From a checkpoint of a small transformer trained on Wikipedia: 8 layers, 10 heads of 32 (1 for keys and values).
Each number is 128 + 24 x the weight over its row's rms, rounded and kept within 0 to 255. Layers, rows and columns count from 0. Numbers have three digits each. The size before them is the row's rms in percent of the matrix's.

# layer 2 MLP down, 224x448, rms 0.0345, rows 0-213, columns 320-383
106:099126127125079154121174148125116120070136140126104094163110118076105137164133115107120153135132105111159135144118156095100162073102097100107126086107122090184083140156169099134143160090101119
094:162082167134154109138132138125096117131140162085107119137110141118139087162093142136167129139149132137126069135166138112080148114174092112122127102123151132116159134149103115131107163113149145
100:153144104130095148096141080114118125088102057146088102139155110116108124108096159084133162166139107116150121114155150153127120102114140086109107136133131104112100155105146124165141119121143170
094:126164143133159178111113111125121154162181076102118120166117152107119172127124123164134044149182126143104117139078134136172133108142085148163140128147138149119126139142138148128077143126115138
095:117146122080119138118126145199133069138118126148117133110102116103118145097118100209125162155147141137114155135137120110128119091156145131131151125113149144089131107160123120096098128165136135
101:120101141136117117156098134170102167137170145128121124108126101112121140123148128108151138150115124127150092181114152147131158134128132123165143153138127129129133147143152175113091135127111129
139:181139121147144122136160136132174139137159161126127170154150209147118160127116122138103157130127130133115157108169144158128124168150113139155126139135034184134139100135102131146113111128138100
104:150135105103141149125143137155115093113090092090111144125103140147140106090134098144143112086155109124120131107086105146153142141122129141138109100138160152089151128127125145144128123170175055
102:108156124098099112137108146132144130153135120141098116138146073127109162108129117084111119139124154124148139117137101086084112123148153088137080141127135081141102154110153113090118130109104142
100:142123080128142118124141119142143136141128137141136122132133124139177160113139140122149138138143178117135136125132097129158117178157164145133097121135109139077161090173102159125137117139158070
098:173162131139154131118106105156107129126120092139149139064110129137157099140105148128116142073121074135117117109152102130115130143092143125112106099095136131142128109148121165111157135127128091
102:121108180128134104160124117094139143168119109126113076121159132119106128124127124125181148164092095121151092124096151135152112110126157149151108148129118115148116147135158100122119174116125125
100:112131148113141141126136132133120098128121106129132179174173131144103191102136150099147122123122079137100142149093166145121086113112134142100129131092118146116148114092127131116103129130114135
094:152108099120120144127135107136111113147102160112141128166108166131164130105115121129132147130151146138083150139127126113110144098111134120159116139109140144094136108119114141089142121114142124
093:137132164091123147126128153110143143123095124128158178145108152157158160148175117157113124157146142140107127126111114117151142132128123148185113130070135127134083118142149140092066113129134124
106:154129130178139134133142109132116075125107088074166109129156159153110153104137140138114150189115144141146132138102128092111121109134045137105132146148186128094167138132129114147124179115106155
094:141136132151129148162119118135114146143103114121124163175124137134118100168108135143146116097106122155106137104157120135166176115122092135131138162152137114107116146134135116104134125155127094
103:140111074159093114110130093110150132104127138173130107114105133124108185101130141094101114139139143110127098126162135089110120135105129130108074137107124139099080113077127133128149107110114144
098:088147127131128126150105107096146119115123125133117139110099141088133050144127135170155109166163108125102094100086128110136161126165137104165121104147119123145150140178135118103159099139110132
097:094133116139148160128117129144130122120121102144128126097150113111173152155206147120108104104143111168139113103099137114137148149118148178125150094161128075090171161136120155100144125115127159
101:165103127115105135119169155121102131130123133137155088075167101114130142100113077091165124063102074066116136137098130137102120113129147106112102119114144161111165111125106128152155082058112118
106:132126113137097160122137110073104136143150134139095096125133110124097158129108163092098125166137128111108165137124145110100071125105133077139108128094135075114082104065121096136105142082123122
093:135131154146159161123143122123118163149140142113113130133119103083148154141111110145132114128110091130121106147131135130120123149149121128174193157111159151162085105106143131125105139122054106
092:124163107117167122112074143133143090126126069120163177120115117125173145153146110103104130135166188110180167150120090160109135072120102131134127113164161122107157141149099106145144147161135111
091:119157095122110134143105119153093077110142141113140137126118176113134123113120126119119141106141127101112151092132088142129065152125149150133105103131104176154138097165150120111132094126112122
095:102135124149139113163111097139082107118140116131130146175079134084100139150151120129164120137133105111105160112139107077188140097124170126155113110126101146112143137134115125130154126161141130
099:145119101146136092150134142090117134128114141100169122105114125134136158165137185142146142154161167124132120119105102106134152141193124138126151134124129126112096112159102160117142122175156111
096:116119143088171084104118135129098174128124109110128100114111097130119117131099134167183116099110113104136129156090131119084162117119072101136164139105147146099150095132148155141103124159113165
094:141119119120142122099119086110121124108092112163100169140152163113132118106149147119120108107129110095126104134116121128102130135076121088129118095110132132158123116137086084134132149113117109
103:126134135162107118127092107115119121080125134143118147117153139137117117114124157101146101111116118127144109190072141097096107140091131154102127150093148112132097172119151109128146155114127137
090:138167100107150180107116146154141110104091136090111126123120136114128083159136141160120129103089146126097163147117091126162136127167142088113137105143108160121146123148129158134142122129142161
092:118151132124103144134131159171172189140156140139147134141156098148108139120132119139140140146190113136097086100167093128125091139167113139141064128133135115156126161127117115151146131161125134
093:116110142143093081122159135081129078092168120149164097114123101144121184127160201109161125137121102125098113136116092145108116124098111105171140137117153124122063158109118124152132122102172153
108:146132163118116142133080110132136123135155112141159174171123092099130123139109112114143156175160143122140133149178157124131120147133166146089129160144120118121109179115153111122122135146074087
096:089111124112169100182174114141109108150131156110162142126090164148165152141119142110118152166140125130135113084101098185112139127125168104164116130154121126080125108128129171127098079138155102
108:131119139135132063105128069135101108158171118086124118165135142138143165127137099101093100127113138122157163110122117156145124099117143146171155106124121151129187112141140117161143128153174124
097:144125106156110084115129083137183137159114098142124128097091139155150148074121094135103153123115139120111108137095129081102119129153116136113094145135151169135172157131098086143159123139126113
091:136131097179129109120099145149152157112112162156152126153096168105121128112127099122134191102134160140100127132127158129095118132139111130140145117108111148119145095159077127140164119119141075
106:099166146085132112162155139107119085191147145130129109160171151133141145132131140139155096093124151153162139115099101122180142149133125100104157134134097167100193111183115119074126164140127163
097:138151166151096152140119133111108152099112116164090132080142090124107139123111161125137134119135126122170098136119140094127156142107145155129098149104113115122064124128154139101141179063117160
108:161171139134156096167131103174093115129149158156145139161112082098161103132096132135100143134132126129129107141146149112124116113103127167158114145131126150088138140149118159101104146129127131
098:148149153127131108098126152105099113118096116105139134081149144136121153176139145136108090108138145099144152150118124137121164125141149096136155149093170092142088144141140090137117147112118120
088:115129142101117126154128141134132151126110157103104118128156099113130132157106123150110120133134127131164141098128104165150146154145156125110115094128146107115175123140191132146168161098163160
099:152140115101149138107129139117074107105125093103134138142132145129144118093123156147095136124132091142154142097102121153113107135179079124118092135076094134164100152128114128167166096120103079
089:152144134145106066127123121154070142102147117119137122121085113148119118151125067114133174141136146158208116127140150144124133141117120073154165151129096130113119142126140120085119105102102104
106:110156117093121161115146115132179110162131164137158156120127155150147122137123128136101134152153146092115146116101143117092107104119125102141148132140100132133148129108104097137097107138145139
094:144140151120144179115132123088159108138129161126155142160107121131168084132123147110172153105143177143136108163130095111100106114162137124143126127137112175135183135149118116126179118156142150
105:150103136152130137146133133123158141116178138168117104120163122112091137156156168140115123148173116142121083143176139111099098159097147078132114113104115138150098154142163133138134106136113120
099:100131138134110086160106150143126138121105058137199136138137108123162120119111162111184130080085117182117083180122157151155149123118102118131154141154162103131159153140161122125146155156146147
113:132135099137130098177144130127078125112068153131111130097088095086122103166112155144139118108101082106135124150154141115137139092110141099083134113102160056132073160152147116138105135122101148
092:146155157114097121144128152075125101159155120138130131183105134146082140091157102118129165089103171145157135143141123108103135110135127124141093113094140132175109116067132144147146157103129138
091:101157076159091109127125154136133118110137130123114147122121114117125124130103111144137132120097124144130128130132126127151119145097088130129123123084124110125122136103093142070064084148112108
090:127124116149108137139136118101090089120150125179097137148137134097098114080134100137126129136117130124135130140124176136142166141093141093140122106118126120104127159081128076186147111133110112
097:130109129161138142143085100125151113126114144093129134180167171097132161128155121126117137150110122125129134118145132138132153125125056177126108124116147116151169112156117108120115094135098141
097:121139130109153167156106141153156132121130148139148138171127099166134126119167161155107112149153136109110135098158119139131147099139139186129128120135121135117121128127137162130122104131103090
105:128133148135112110112138127156121118125107110147137101103148157121078125126141133086101138118151137117105131152157156141145109198122131129107125134147108148168128103126137086154068136125121111
099:146112121127097151124104152096127146117113131163114110132177156126056093076130121160120150080139119144115138127101111138138140159120076147120144134118184137152121120161112137128134145161114106
093:115129138128107092140114136126118100123139120104135113124141096153121159085097130135144114163106154137167115113148140118157118105129124137086129116128097133126132136124155133109146140136104166
103:119116126123119148132129122100101128105105161144102135117115088090130107125138156126152111112109141121140118105147158056108163147091156110140111137130157139112069124148123121103150171138137157
090:106154143125180133138124134173142086141148114130146131112095124078144154139133164161120143139146124135122086140112171104111144101145111153090138133136122079090119147111119129146122111125147113
098:098103129102151127121149103081090131117098141109109108100129139136130147094115140103146126137106096110105146144140136061134105149115158142128149117131128149140127154122145141130174135116110140
090:178146122180100083097102104085084131098125116154070110117137105150076124129154169118168171143139090113148137121137140143114074125131135130105126120130149134180144139150128110162129162114119148
098:108148130157155130160059143154151167164137123123130150120071146153169118143159098094139096151185142131135126084115137154158118122162137128170177108179140136139142113142134127118144111187159132
101:096141132128147089116153133131111106105115140076150102125121053139110076099115127135125080110162138128108087085127132102137119167126120173155126182130164144099104125092113127087145123119161114
089:125145198113135148110152151094128108145098133105119133127134094131194058117107131107167132099126185130169104149108147098121137141100109152120129122104135133096105164114144146122148106117081132
110:085148148139143120112065163129116153170105087146140149070134079138109129161121134146131110127125131132136100126156142146145127109151124136106103170141149082134097132171125139149124122168111114
094:127124148110118093156093175147130112159149134135153096135164136142157127097171125114153089121142149147116156148125167152138154107116116129124157124135115133137140108122123130110096139162103142
096:090105149125123149122157076161108113148113115102150119141152165088130128129135119116139141167150124131103136115149091118135149135103140114148113125124133100138143121146074110063103144158139164
096:156132146135131150159167168193115131130105143118135132141164144146161185107122110117131130106101130161123122121159140118162133088126068159134098160123147111151144117124109126163120099114103110
106:136113098116148193136142099119126141127155116117106134094121118129131141115112129103102088090137135139121130111067083123137150148087124131136129155146169127096156103111102144082120123118140129
105:154117111113133126092139126111114162105144130160105143121099097125097126157158103077107128103145157110150128158136156098147084140101148110094141107120132134138083155160142085163159152120120147
107:080144138111155100169164099140122110139131098126140125122108101145130088120164168143185136118123168136085121149142152130173147143142098154140150114156110158112142117160113140075134132141155134
100:146116127121090146148148113138126139138160158134124142166092152137134157132100084139160182115143106145182113131103152132139144152158169145117120123129111089127105162126153088123125116096104127
102:128097134106167157136114125106150138136102085126147168175122102139142110194147089143077129083081130117188155091154114102182144177131098145107150095135158146112122080103104165131099116139122079
094:135088153119134131157123129117162104165180128116155106110114108172136155125063148154159119145118122126124122129098133138141169119155131132161171153164123126113174129126140140093113134158172152
104:110110150168156113153147174146172111167129139115152107103157111112126082111174147155148120131156142153109094123094133137131128146122154127114122140138111101108117137132124153155118119158144118
098:112134141145103154083138131087111133096110105162135130170116173110120134164141119120135169147147131104097162126132107121141134118119117097144099132150128139111150123095101121099159127097159125
097:104104127202101123091126101093130125109099120094149129102145143100168143138150121103121100125156145148073117159157120133106127172137070117110125122128103128139118124128100123117173121098173107
101:147120090127138123076132188169123123121127117115155153130122157115149120090114165120175095097129130185152121141119106134132127151139141129165158103124119127142140156124135134149140101161147108
102:159132153130151127148158127125109116170147136166120109091165141155103133126119145117116124129165083133146129132121145152148123170119148144127166158164138127166126145131144137086102167121122134
104:078120148114127112091115091152117150081136090115093090193151087117113094149139105080121090115129127102150130142144139114102141114111146127109105158091158118139114108114137105160114134090132157
096:108141126133180144122092107169168121141147116136155141133109152106138144141122131160127163167117148152128122152132102128153180115169124200154154141158107143107154095151109169136137111160107119
096:142134135122140159116140126110125137098103154120102112135109135096128135071147132139131108093088115129105121133165077151168155095128147111136102136122156140116115163126169132149129115145136159
097:146117147167117135095113130111163131059130069131100103101127116113111136130112104106078137124091072125166130137106130104094100141100128093085118130096095118131142118118138114141128163134129121
215:086110120128132074116111139114122140122104108118133087099087062116126107145099127113094121140085113126125089115118137112119097101123110105116102135129152082153122158111161130161091124144121108
094:135099106129133170092105126111077126113100143132088110161108146147104133129138139130146152128146118089084173124147118128113123134147130118142088116087144130131115151108132112107142133153116094
086:110172125152179111196098153149142176136148119114129126122126095140128142156183120105132133131153144125124079135095146099103156126150138143160112132158144130129104133093174116130142172113119120
099:137140087116112172136158119139144113143130097087153142196150139159134124150144115117105146169130176169097088108126142138105102181138147143132106127119103145110177154099119174141132072124132125
105:161101170143166117119156161142103112184133096095154132103114159179165089103129109134134132123114093141132146113090097154212109133162074144162128113167130153116162105126108149108147095153143081
095:145099123160123162140147141153145180087142107151100107129163147157122098102135126165096111127112098110147138114112151164108125144151136103144169106166140087139157126136126113112142116154162156
110:110133118149116116151154139134155089161153162118116108061142129131148153152090142151129124157102165142152129157124134132142115103140129176153138158172103143084162135104123147107099142144134140
105:112133148172129132141165119091155189136111104144117137107179103149162122157076145118104148115121123153138076106112146153143139138072126130134108083135136086179103139116117107148123132132111126
095:158113144123153101125163105123102161095145191126152176126114139154162096136121143120137099153089099099161143129112129135126162109140150140146148182110162160130106122105122120113131129108131146
095:117115112174113149114164095115154161110088143114114156117149134119175164086109137115149112073142113134160127106134105144115155083091127102153136140100138108101113109110150139121118116127135153
100:142165097103125110150147100120148113135114124110139103161118173106090126158121108131113108126104109126160100118070120135083112141121154133125086114122117117108142110166109152122145134125126092
098:096096094145115137111122152115145137115133080113108097132118091113101119121134128071139133119129133143164111125082148104151129110152126129105129122146075110187131098121119146110157080106155119
111:135144105131111100092134127124096129083153104118103108146139143084122142084122118113124104104125090117110147112131113128140135144144114142109122142081149128108117127180160076157159117132137131
096:100145118159093140123094118108128134128097126114089127125122157117101160114113175159144101108103106102129114079136110113059126177116122110108109114079132127144099116130144132113119128126076136
097:126127128124139103128137146175145123134136121123167147149152164100099135116157104163133115138105154136150150138152121106163120119179126142143141116174106167119122132127116142092122104141117147
085:114125129129111134084153115139098119161123109116104105151147171137175093108092066107127174103138113107131152092126103119128135118120150125115115137154116156123109120181141073130142165115157145
092:167140130151142157122098118142115105123104144157129126110134142096110087132116121126151155123140127119099116138136190144118112120146152117138137151139085129125138149149095090124124130092133129
099:128129113130144125142145125148176141126137117142113100114131120155149113140159102163119120133171142111137112106147094154158096119133107117165139136145112143151134121154148177134095126168148095
101:133087109093145139174107142135084102081128148126151201148094176156128130147128150151135126094109123156157167140086086104133126074151149117119095132168123168133140101131145162106162113163146112
107:116129155125128131157089143123152087143139157102096104135118073135092114104090087118069112113169123118083123165071200113134113105149140092134141118102130106127135138121163140140104114110098112
098:137159131123135154126104135101143183174127088123120138141153098139152144158134154166130123110101110158108139131146150142129135121129122156152088099126121131165109131104195109156116127146117170
096:132128122124127131135141160117119187110119110128182114100149146136142096155152155162170152129133174124162105143074154164138133120165144155135125144148161122127169118161140116149104144174138169
109:144146144118146112149124157163100166121149114130141138145158150144142164164155138128130149154112150116110134099112106165118139151123097146155185101161136140105109109090125160125084124145154157
104:143110144136112127112132128109103131098131122117081113110104126112072147152142112070130147137142098098151129113147141119108117109073119111080132110115164105157116158111141083133142125077110125
099:107142158165141132152142165140173114116157111153152155120097078108102075104099157130142148138167119136109092151139144153110107127157141097165133125128159128147133107143121122105161132138101136
092:134149144138164134136125140133149156130116150156167134139134117132131124145146128146128118145119142150090126148126133167147153154139170177157154163154117115124122115134143163094165152140120129
091:088115151121127161088133128110147148100141095148137117122138134150144124183123128144114121112116127119152129124171114109098133114151107113113111116134124091119145148123143098108148088145100144
100:140117113161082108136159121125136125139135172139134130161162151148126127091145155118148123117156121123140179131111126136120146102143157113121160115094125109130116132098123143082155157159144143
097:136149121094146110160149135116165128143137136120117123124140202156172167093126124130127126109110133139105139135136144141134113127142116141160131146117136107098154118118108144087157101133145105
095:134083134156128096112137136103143122151108156133152120106143101152107143160214181131149101146133115129133100129107141091159128131130120168149145142124075124158084160105101154097162128139126138
092:125095109123109059061132061104069108103086142109105097116127125123115088120141126079109131103160088127121159134142098138105108143087153119147153093102137173102118111136119132149112098097125133
105:146132123086139122128160100154101117158117137113098126111116161160141135125118135119105136119132152148112162108145092190122100147114145126095143084154147159140142125153135126158138098137200116
101:120121114117076156136131146156130169133110101076098078116142137148143131118179141121146136170187117114103152083132113074104142155110127135136122116103155159154121131119094117143083110112116103
098:126143110140103105114082130116092129120100104154075100126133117094125129154099118089132133116115127137149106128115143103115107144130156116143132146113106117131109151122136139112116143120118119
116:144094105130124091114129110127110090130137146154110144093160093117116142126131112115094167107118139119128107116159128142126112136105132112116147081111119117160128157128147122130118148093132116
096:109132141073117080124136144099137121087107149054099124079135100090066134089121127136125125154116151095088120166101150127094117122123145087088121118105115132093098110091138114151128125112136128
103:133158130141129141131157134142124133112126113137068143128164091139109093147132145090138122124166108109108127150140172155086149126149104130102042132126134108126130122102155165078129136143138119
096:109124139153149117130105132115135092166134068146153144149117114150132064143143123095087131147130148142091125119127100123138081122126127165117107126119172120137141090148109152125090132137118093
092:157083087171150124107114119127155101136128100167136157098116137126110109099097117096137124120162106135139143115164153144131139141119116091095125119113095104115124069093115136113130107097090112
095:119091164128148152105161135139135145131121170111131133139103127128121113103090122128098145108145143177157110108106106138135103167162109156092112138104132151128115152105145142143149120145150090
093:096122105160101111135150106115135149137160116100128155137115139159119153086133124143124165131074118113124137134070095165129137129132161179124136128167133157112097118113114154122146157123129139
093:163112107128133178089132132168125123127117141158141140114147148173149120117125124124118126116117125141101155137133131125159148184128152111130120143144146145125157121105123115135068118139111159
109:094121124145142134140108115143124122113132122103146154149115092099140148166054091135102132117162132145138112131142126125130097116078149118111158104100136095148140163125130155100151133127159147
105:124133152157128132124133140145142118107105128129102131133158082137115147140100122134152122135143141147115115153117150127122128092133134084106123146143124101144113128085119132125150149138096133
107:191128153127169119143127124075159129122122142118123160161129156141088177114148113095138159138092126134112177102134095135118129112144117117117108119100142103130108140048132142107161146113149122
094:141145136130113106128164101130117157195159068109140137170117147176132131140135088131133140141126147131116150119137167118141167115145113121125166172155109155139153121168168149149123093155147149
097:126133121121120123130109078129118101148099147103125126121130118144118111116129117112170064147160129094090101108099117118119130137099132136065133131142122106100158144153162106154135188124136124
092:074138154162106150131136122129157145151093161135066103104121128145116080122121122161130110108083135117102124151131139157120152110120125074153136145131086151090127140117097113105159117093121137
102:158145128121151164140102145136084142129140097150146109151115132098148121137114135144128139115115142138106139138154131153135105135120107181113116119130131123174101147125146143145160117130147120
094:127125120163177121156132095139125088095145124147143128134135111110139140146124105118156094162163138160149124153134170153208138138120131058140146131136121138101150155112138173133153107081163140
089:105093166131128156152125122130117160105086114105142145125131148096067108120135104098107105070136124126140154124155101108123109135135138127100127099108135125201119118131114089148130084115092116
100:125105154151158076125150116118138134108139101128154103112139167159102124116136105129166084144158124120119108146102130100134106138093150140164135105153124155137112160117083143138131140123153173
092:170143122135128172148125104142123133126138121124108133113132166125097138139109095128094126127115121091137160123136101139144113134137173132120152115144144144083127138142101147154093105104114128
089:111151091107077139094127129116112131138135139150128107173167111141152137132124113134134085121092130129137119183168109131132149104155113121146158120149101179152128122114086102144106127177127165
089:122129137132108128117147122111148155156149140177093098136153111142137114085151111160156133192128174110172088145141161141121118100145102114116173121130099140130142128130103127096174102137142162
093:126130117094135096107168164132173151140134152091130139097069108104168130141115085141057083120127144165126116132136131127143156122115130150111182146127111123122153115168134153174111115129120126
098:187100177133142162165131127117114180167117157164156160170166197145088178164145160197135134123164167115119150124147119153148142143101143138142148135132122130145117138115113121129140136148129094
102:142118153105171111129089140138112165139147142087137141116092092148123114121163099134114115113111081096142099142141112152127124160095074140128139111112159147120114132147125172098072144138091113
093:063128084134124134137094137132113145149102112108123093140107112143125113124164164135146134111154121095080101153158162079118138107140115148127163137132091118108119138178132132125107159110139175
107:116154135092171117141135133129120118097137182120130135114152158108168133115136131128136154087160153074090150105083117146115113118153111151137138093179100126139092111163132140118110099102108154
103:096098157128126159133176146129124099093082157103136122159159129126129130106154122107123082126126110148157109129110126098124143168120168139131126150117108114146107158120122132122079120143109091
096:108137147136151085162098141158184184154119085165143168130122136122152158120087121138107138144121131118133137107168109136150145100121082147143168169153133135130105143112130162149118141160107163
103:126137109103135130148100162142109121120149139123136096101167125141109143113112155119054128127085126103125113141151122122151098129134130119100132136144159100113114112118118127112123105143168132
104:140115104137135138127117133148142144151137106119156122155163155137153101082094144161112126064147129152148124127120107147147143130146128166115137125195142111079123118124109177121119099191168106
097:115134094075139123101147113126156098078125157124099111160086154052092139118153162096119072125079085103118140131145120085048122097102160110109143149123108129105125116136129106116137108099109052
101:141130074103136148111170109119141129126120152135137118151128105176135189147152114113092135121122122114141151124169119120194132133120141143129090115132138121148139126119106146129142127137143161
103:092079169166142141141139150150135104132146128122120159119113086126147081104120117130112147130149127132130099116136144180117163121095137121144098134143134120125102158159166118093141150122089123
105:083173147120108120097152081104127138140124104186100168100143081127126086135110128113131107099143137120147130153114170105123135078109117080087100144118146108134118115132114135146119166110123141
099:151128136132121165129147099114151133142130155096130107143106144144143146063121085139111173136160119116121151131137116126078123126121129150091133094113141180149116130130131104137116123133141122
102:162137144125161104103124105121118113113172106131133118125154130169145125134095127186077150180115156113148126140105143116135162119138124149143150124133127125131173152137116142146146113118138157
098:101132161157111130135140136149089103135117125135086121111128054115106086137095134154140152162139138137151113117114154115101157121089128121133145135102118121103111129116116124080149137126105133
112:143159113142102151128151139134148115143123159102128142131132195143146107095141138173158117120160126109081135107116133134155125173190166131136171113178103137152159066151097090125094114143140123
106:146147090150166116105088161186144099125123145099130165097118163110148157114119100157126105135115144131159139122081097134136082099139123141157163139149138112133127131098109119140150126160119113
103:163145145074079108113126121115136146134142143129140120103112120130140175164135118123139116119156135169134151133133102150105107111156179133130116149155152123126133136148150158167130137154132115
096:142125116111092153138114155152144089109123154129132105163113160145130133145115119140155154120095144126109145122153126105121154153126110129145109112124123095113123110142089125151116083101117134
102:118143118119151098128121119108103171156140122143147129131134116166127170161096143129092156104109101103065144066144126138117120101135140148117124165130118126154144129123135162149100118140098102
106:107083105144132120124132162140110142097137136109146101070117047092132127134139152106115135143136139117144124137057164143086109159092155103121123093134113086120102104176130089116141114111135150
114:127124112167148115118131137113118173115118098121144117132125088140123125105136102118097112119108141116133113132068140098149095174119124118077132105087140140122112136132131111131143139111152133
103:145110182116110085124162103143172170093157127139132130101115111156092107153120128156081146134107137144114115121153149123168101107144107107109103101104113117109146095120131162138130140095119127
104:113143125138116105091118102117125097113173176116131092123137132112124096111136127123110093162118126142133117122150102133109088132139173116137105109149107136135137120124110112159125116098087131
096:134135125108140119121162103146092101154144129136098119096141127107116122141095168136113056147102151141109149097084140110106115164159115153147150091157093152152126095173171148136140150142116110
096:129141176164163137157122170163187158142119141150111153150142145138124120145120161146158140123141131150157122149159147144124117128131111132140165153114171126172115120145160138096156168122120152
100:091146122118100111082129113112135084108133107126128136155090095137127145124133134148141144132112099143085118092169084106130147101172144125127120119129147123110128093126125151166134123139107124
092:102117147112170089121091065110157077122140124138085110101134139111152153140138139135150122137134156107132121099121132121143166114115128122150097106131127145160122133168112089133127133118110107
102:115076155130134132143090132089085169099114089152140183117134082090151113170117180132098105107123146147082121086155120144164158124092100126085133123100129104148137089134154112122158109106135091
098:138169110110149128137151132115172109142147117156118133126091170134165138173149130154137137186099129167142148143119165117120129156097114085169148189131084122172167155122145149157103156133138117
108:159133125155101118095095135116124111130160133128122145106120116136115130128124141124111148123119087132161129121142102126153119112152098116125078127120126111126147128128122130139123166137137138
114:139104146144097118142058128139103135154143078133105134133105086147155034166121158127135142148128086185089119163114142099132147143091133140152132137102107116114154148115151120104126136139171167
098:096127127129141131155082165155121100181155143102162152143130137162140144131104125159142153157169128111128139130175105173178151129158160154139183157101131124124095091116120164133143143121157134
087:125115170132069129109162105103039124134081153131133146133104132135143108148174147131119137106139071109123154124137136134155099087143132157109130135132140134103120104106128138100143095111147145
099:088124145087126154150134089159123113118137101128126106138115137117108158143068101123123149154116112138155132126184159117094110148142113112064105140116129076143132138123102103132153098087115132
098:147148115162101147096167141116116163123131133119115139115118179098112127109138081065098127120161113116107100141149135114128118122132112135097094150119109162133129115099137147155132131103140131
096:103121116120112110159116179158156148160136200138128114120106154134137105113149074141130122141097141110139122133119115133175194123119167128122175166159104094121173141109082130098148145132138132
096:119096105124147141118085140119121119113133136181151147118149108144117139114123145133149079139095117179126145113118153205166118118120113102118132104124106133120131142136171073141111151070146145
094:114137101086117091113080118141171119169144140103146141125133166106117170143127104121120092151055118110110135096140096089111183136135118117086116132116143158108121109122132147100104120125138145
092:115113135123105102127139150121069150124097132174117125098117100117086141151165141066161103143149126118131135162119174113088170152118151145102138155120111145133117152138161113152122125092123132
100:134176142099145156137129147172110114135102133152143155141140167133138123152109131114122118109113130166098158105140112154133146078124085112141152156176152145137106134115110138123129119158106099
099:149087133136104139109104126115134119132127109145109130136159102091126069172103099123126124131165133102119130131144130104075101133080113110120109080120132150127092142104135115147143165096109137
099:134130139144095142140175146132128091127156134098121081124153167153141144162156132133166111169085148108131099137106100148145148141128112149139103111096097137136084138112113094114135167123117128
103:154105126138157087127115146119143103127135160096162129085120137135165073099117124139157091167148153108116128138088096129110153148121165130153152142167136144133181106174128173155057126157129090
093:178117112112138115087149106139153152164109160136145131111141142142120173119179176138107146164094139114127095109113113151103104188132103130135110153173125110090152105158139121153127139136139144
102:127148100100107092121142126130076140119168160160146142133138126150138077107109121123117136111144133133159133091073121121130155109120191123172142188102101168163151134156118133119091114151078155
095:140130158147130125152138117086148145115158128139102120126115136129119098116131137149128128119098127143092128113111143133143136141108149120112098138124118127118150146131115095170124145112121126
095:177106152099133124180149145118112134159120094114110149125121117185056169109125139101110155154128107149163109133147134121141124124143127111099112132148157106148126120110112117151111147114121130
091:107091163164097151120078091137134140135119131135108125147154118097102119103152100105156155157141125105127118133148146114095164132141120117136133105118125126123129140179162091117087116126155173
100:145128157151140134106147144059094153118097093145118129175131114151126152152108099123136133111147136131106126123124127143111108134116110128143162103084106085142147100134113117137110089092131138
098:140140111107150144112152143140125126142117124131126135102118142161104133111118151139133145146099201107129151144128094163122104164138158103122135148144146123132128142121094150110109088140137120
085:097125146106142157150160155151158110120131100100131150096127137123120091111158184134149137136151115116102113106149107106137080161099121123140139167147114114141153133128133148103158164158149160
103:147159102012120131157098102140155133121110129095147098135164166115123149139155093095140158127116129083127147106135104112138137142127140088107124099130133116145131137099120124144151178102159126
095:141161072095115132140108125132135141158098115128115119131172185107121133155113127150150133154129130120107090134155104132141148105118122196135149151142110147115115098086119153168108101116138125
095:088126152122146126116140117121163129096152105146107164120122106162183071151163165123152141122091110097121133117133127128134148167139131113121110125138120182124113126122135129094099128096105141
108:100111129121099148153105128134114127096108123150095126107123089131088113142134128107167141159102106130093096151139148111103121115138122112118113128121204059116118166146182116159134176101116149
104:154116167123141185133117123132158134142151132095120139176174147125171098143161140167126143147133113129144156146136138146152111126116124148118142127150112140054136151123145115147134165125137143
105:083114132169147095153112160146147086102130153091138136070138126151134112122135131181122085132095127136136092131137117096124091099141100135101104092064100089123141126121107098109172133169128131
101:095131133134104128143116145099106126090170173154128136142105111091116149156099140142131142145114091155106135128131123143101117143120174091121134139110104119139124134098106087135130162123072121
103:123134101139081118123142140110118091153123124119107105110086155138101114098096132101148149095109163131155098179134141172110138123153102132139148136138123131118096142087161128110112132137086127
105:091120116144132115136098134117175124163149098118141121153133111080152172123117098144105100159155143087113134121122107119158137074145068149122138127118150138132152088110123105169122096117121110
107:092175084100121135104141130122146153112103135153147149156111189086156175144101111157138129112107127147163157123128091114142155123177133124158160147145106151165134098170093142098124142166137146
095:145094097120136190109151131120128141139126135172139144121145109082159111117124136133076112097163093171143115188121182138124159115141136179150126141140146127077104151089131144080130111120090118
118:149104108148123086127153111102107143130117139161147155151144155143134145157155115144155134186145138128102188161164121146143161103127097155139127137110120156112139135108148118100150127139120147
094:109134110117080119086102065080112128128119111108126100106093139099112147156134136126120089118094079132143194125125166116121061165091184118123125106129116147121142091092143084125128149110112123
089:095164169129144184132080126108147122108139179126147123115119145094137103105098127132128136134092118129113107123108139137128099109128160146136138155144126146117147130089114127115087139119122115
092:193121117108126099131142107138118122118130117122159118116127141158119094141125117140074127114134162148167142121142130134146129151101121089111092120142100145162157101136120091145133147121138121
106:119135137118106125127153139105111134150145127125145106118101145142126127155142166151070169130099162138134151089172110128102140099116130141100077076101140122120123094115094172175113155148139122
094:125134143138078152122160127123130125145165152166141145149119117139094138145114160110160119128126080107147099143116132140122141124103119120123136106128159137125113113155122125134106143145114139
104:110111131153121131109137126144117104102135114114127132146119079122124120117133088111127142109116159140137134122197118144126137146146135137136127122120134117149158157105165103135130160094112119
106:129140137117085112116133166101121128130135147115104087138134097143109160110081150095138178154134147094171120144133116128110080132155184129125084108116152120140110131143135109158110146118102113
089:142137131080045151106157143098116138116102135120094132138112142150135094105109110105117152084128145141104160091156108104137095129088135114114153116140093131108136137087100119155099140155152141
098:086113085127144125148126118101143156134150112136138089067107135114146114058132133134135113116147093151160112115172108166119101160148135126180128121136126119151137117076170127072093155143142145
106:121128090084139097141093112136118121131127129152166108143128035127137152132132092134121128116121108112171100144129137129160090111131139120132068149089151099145121163116147125149171126149118119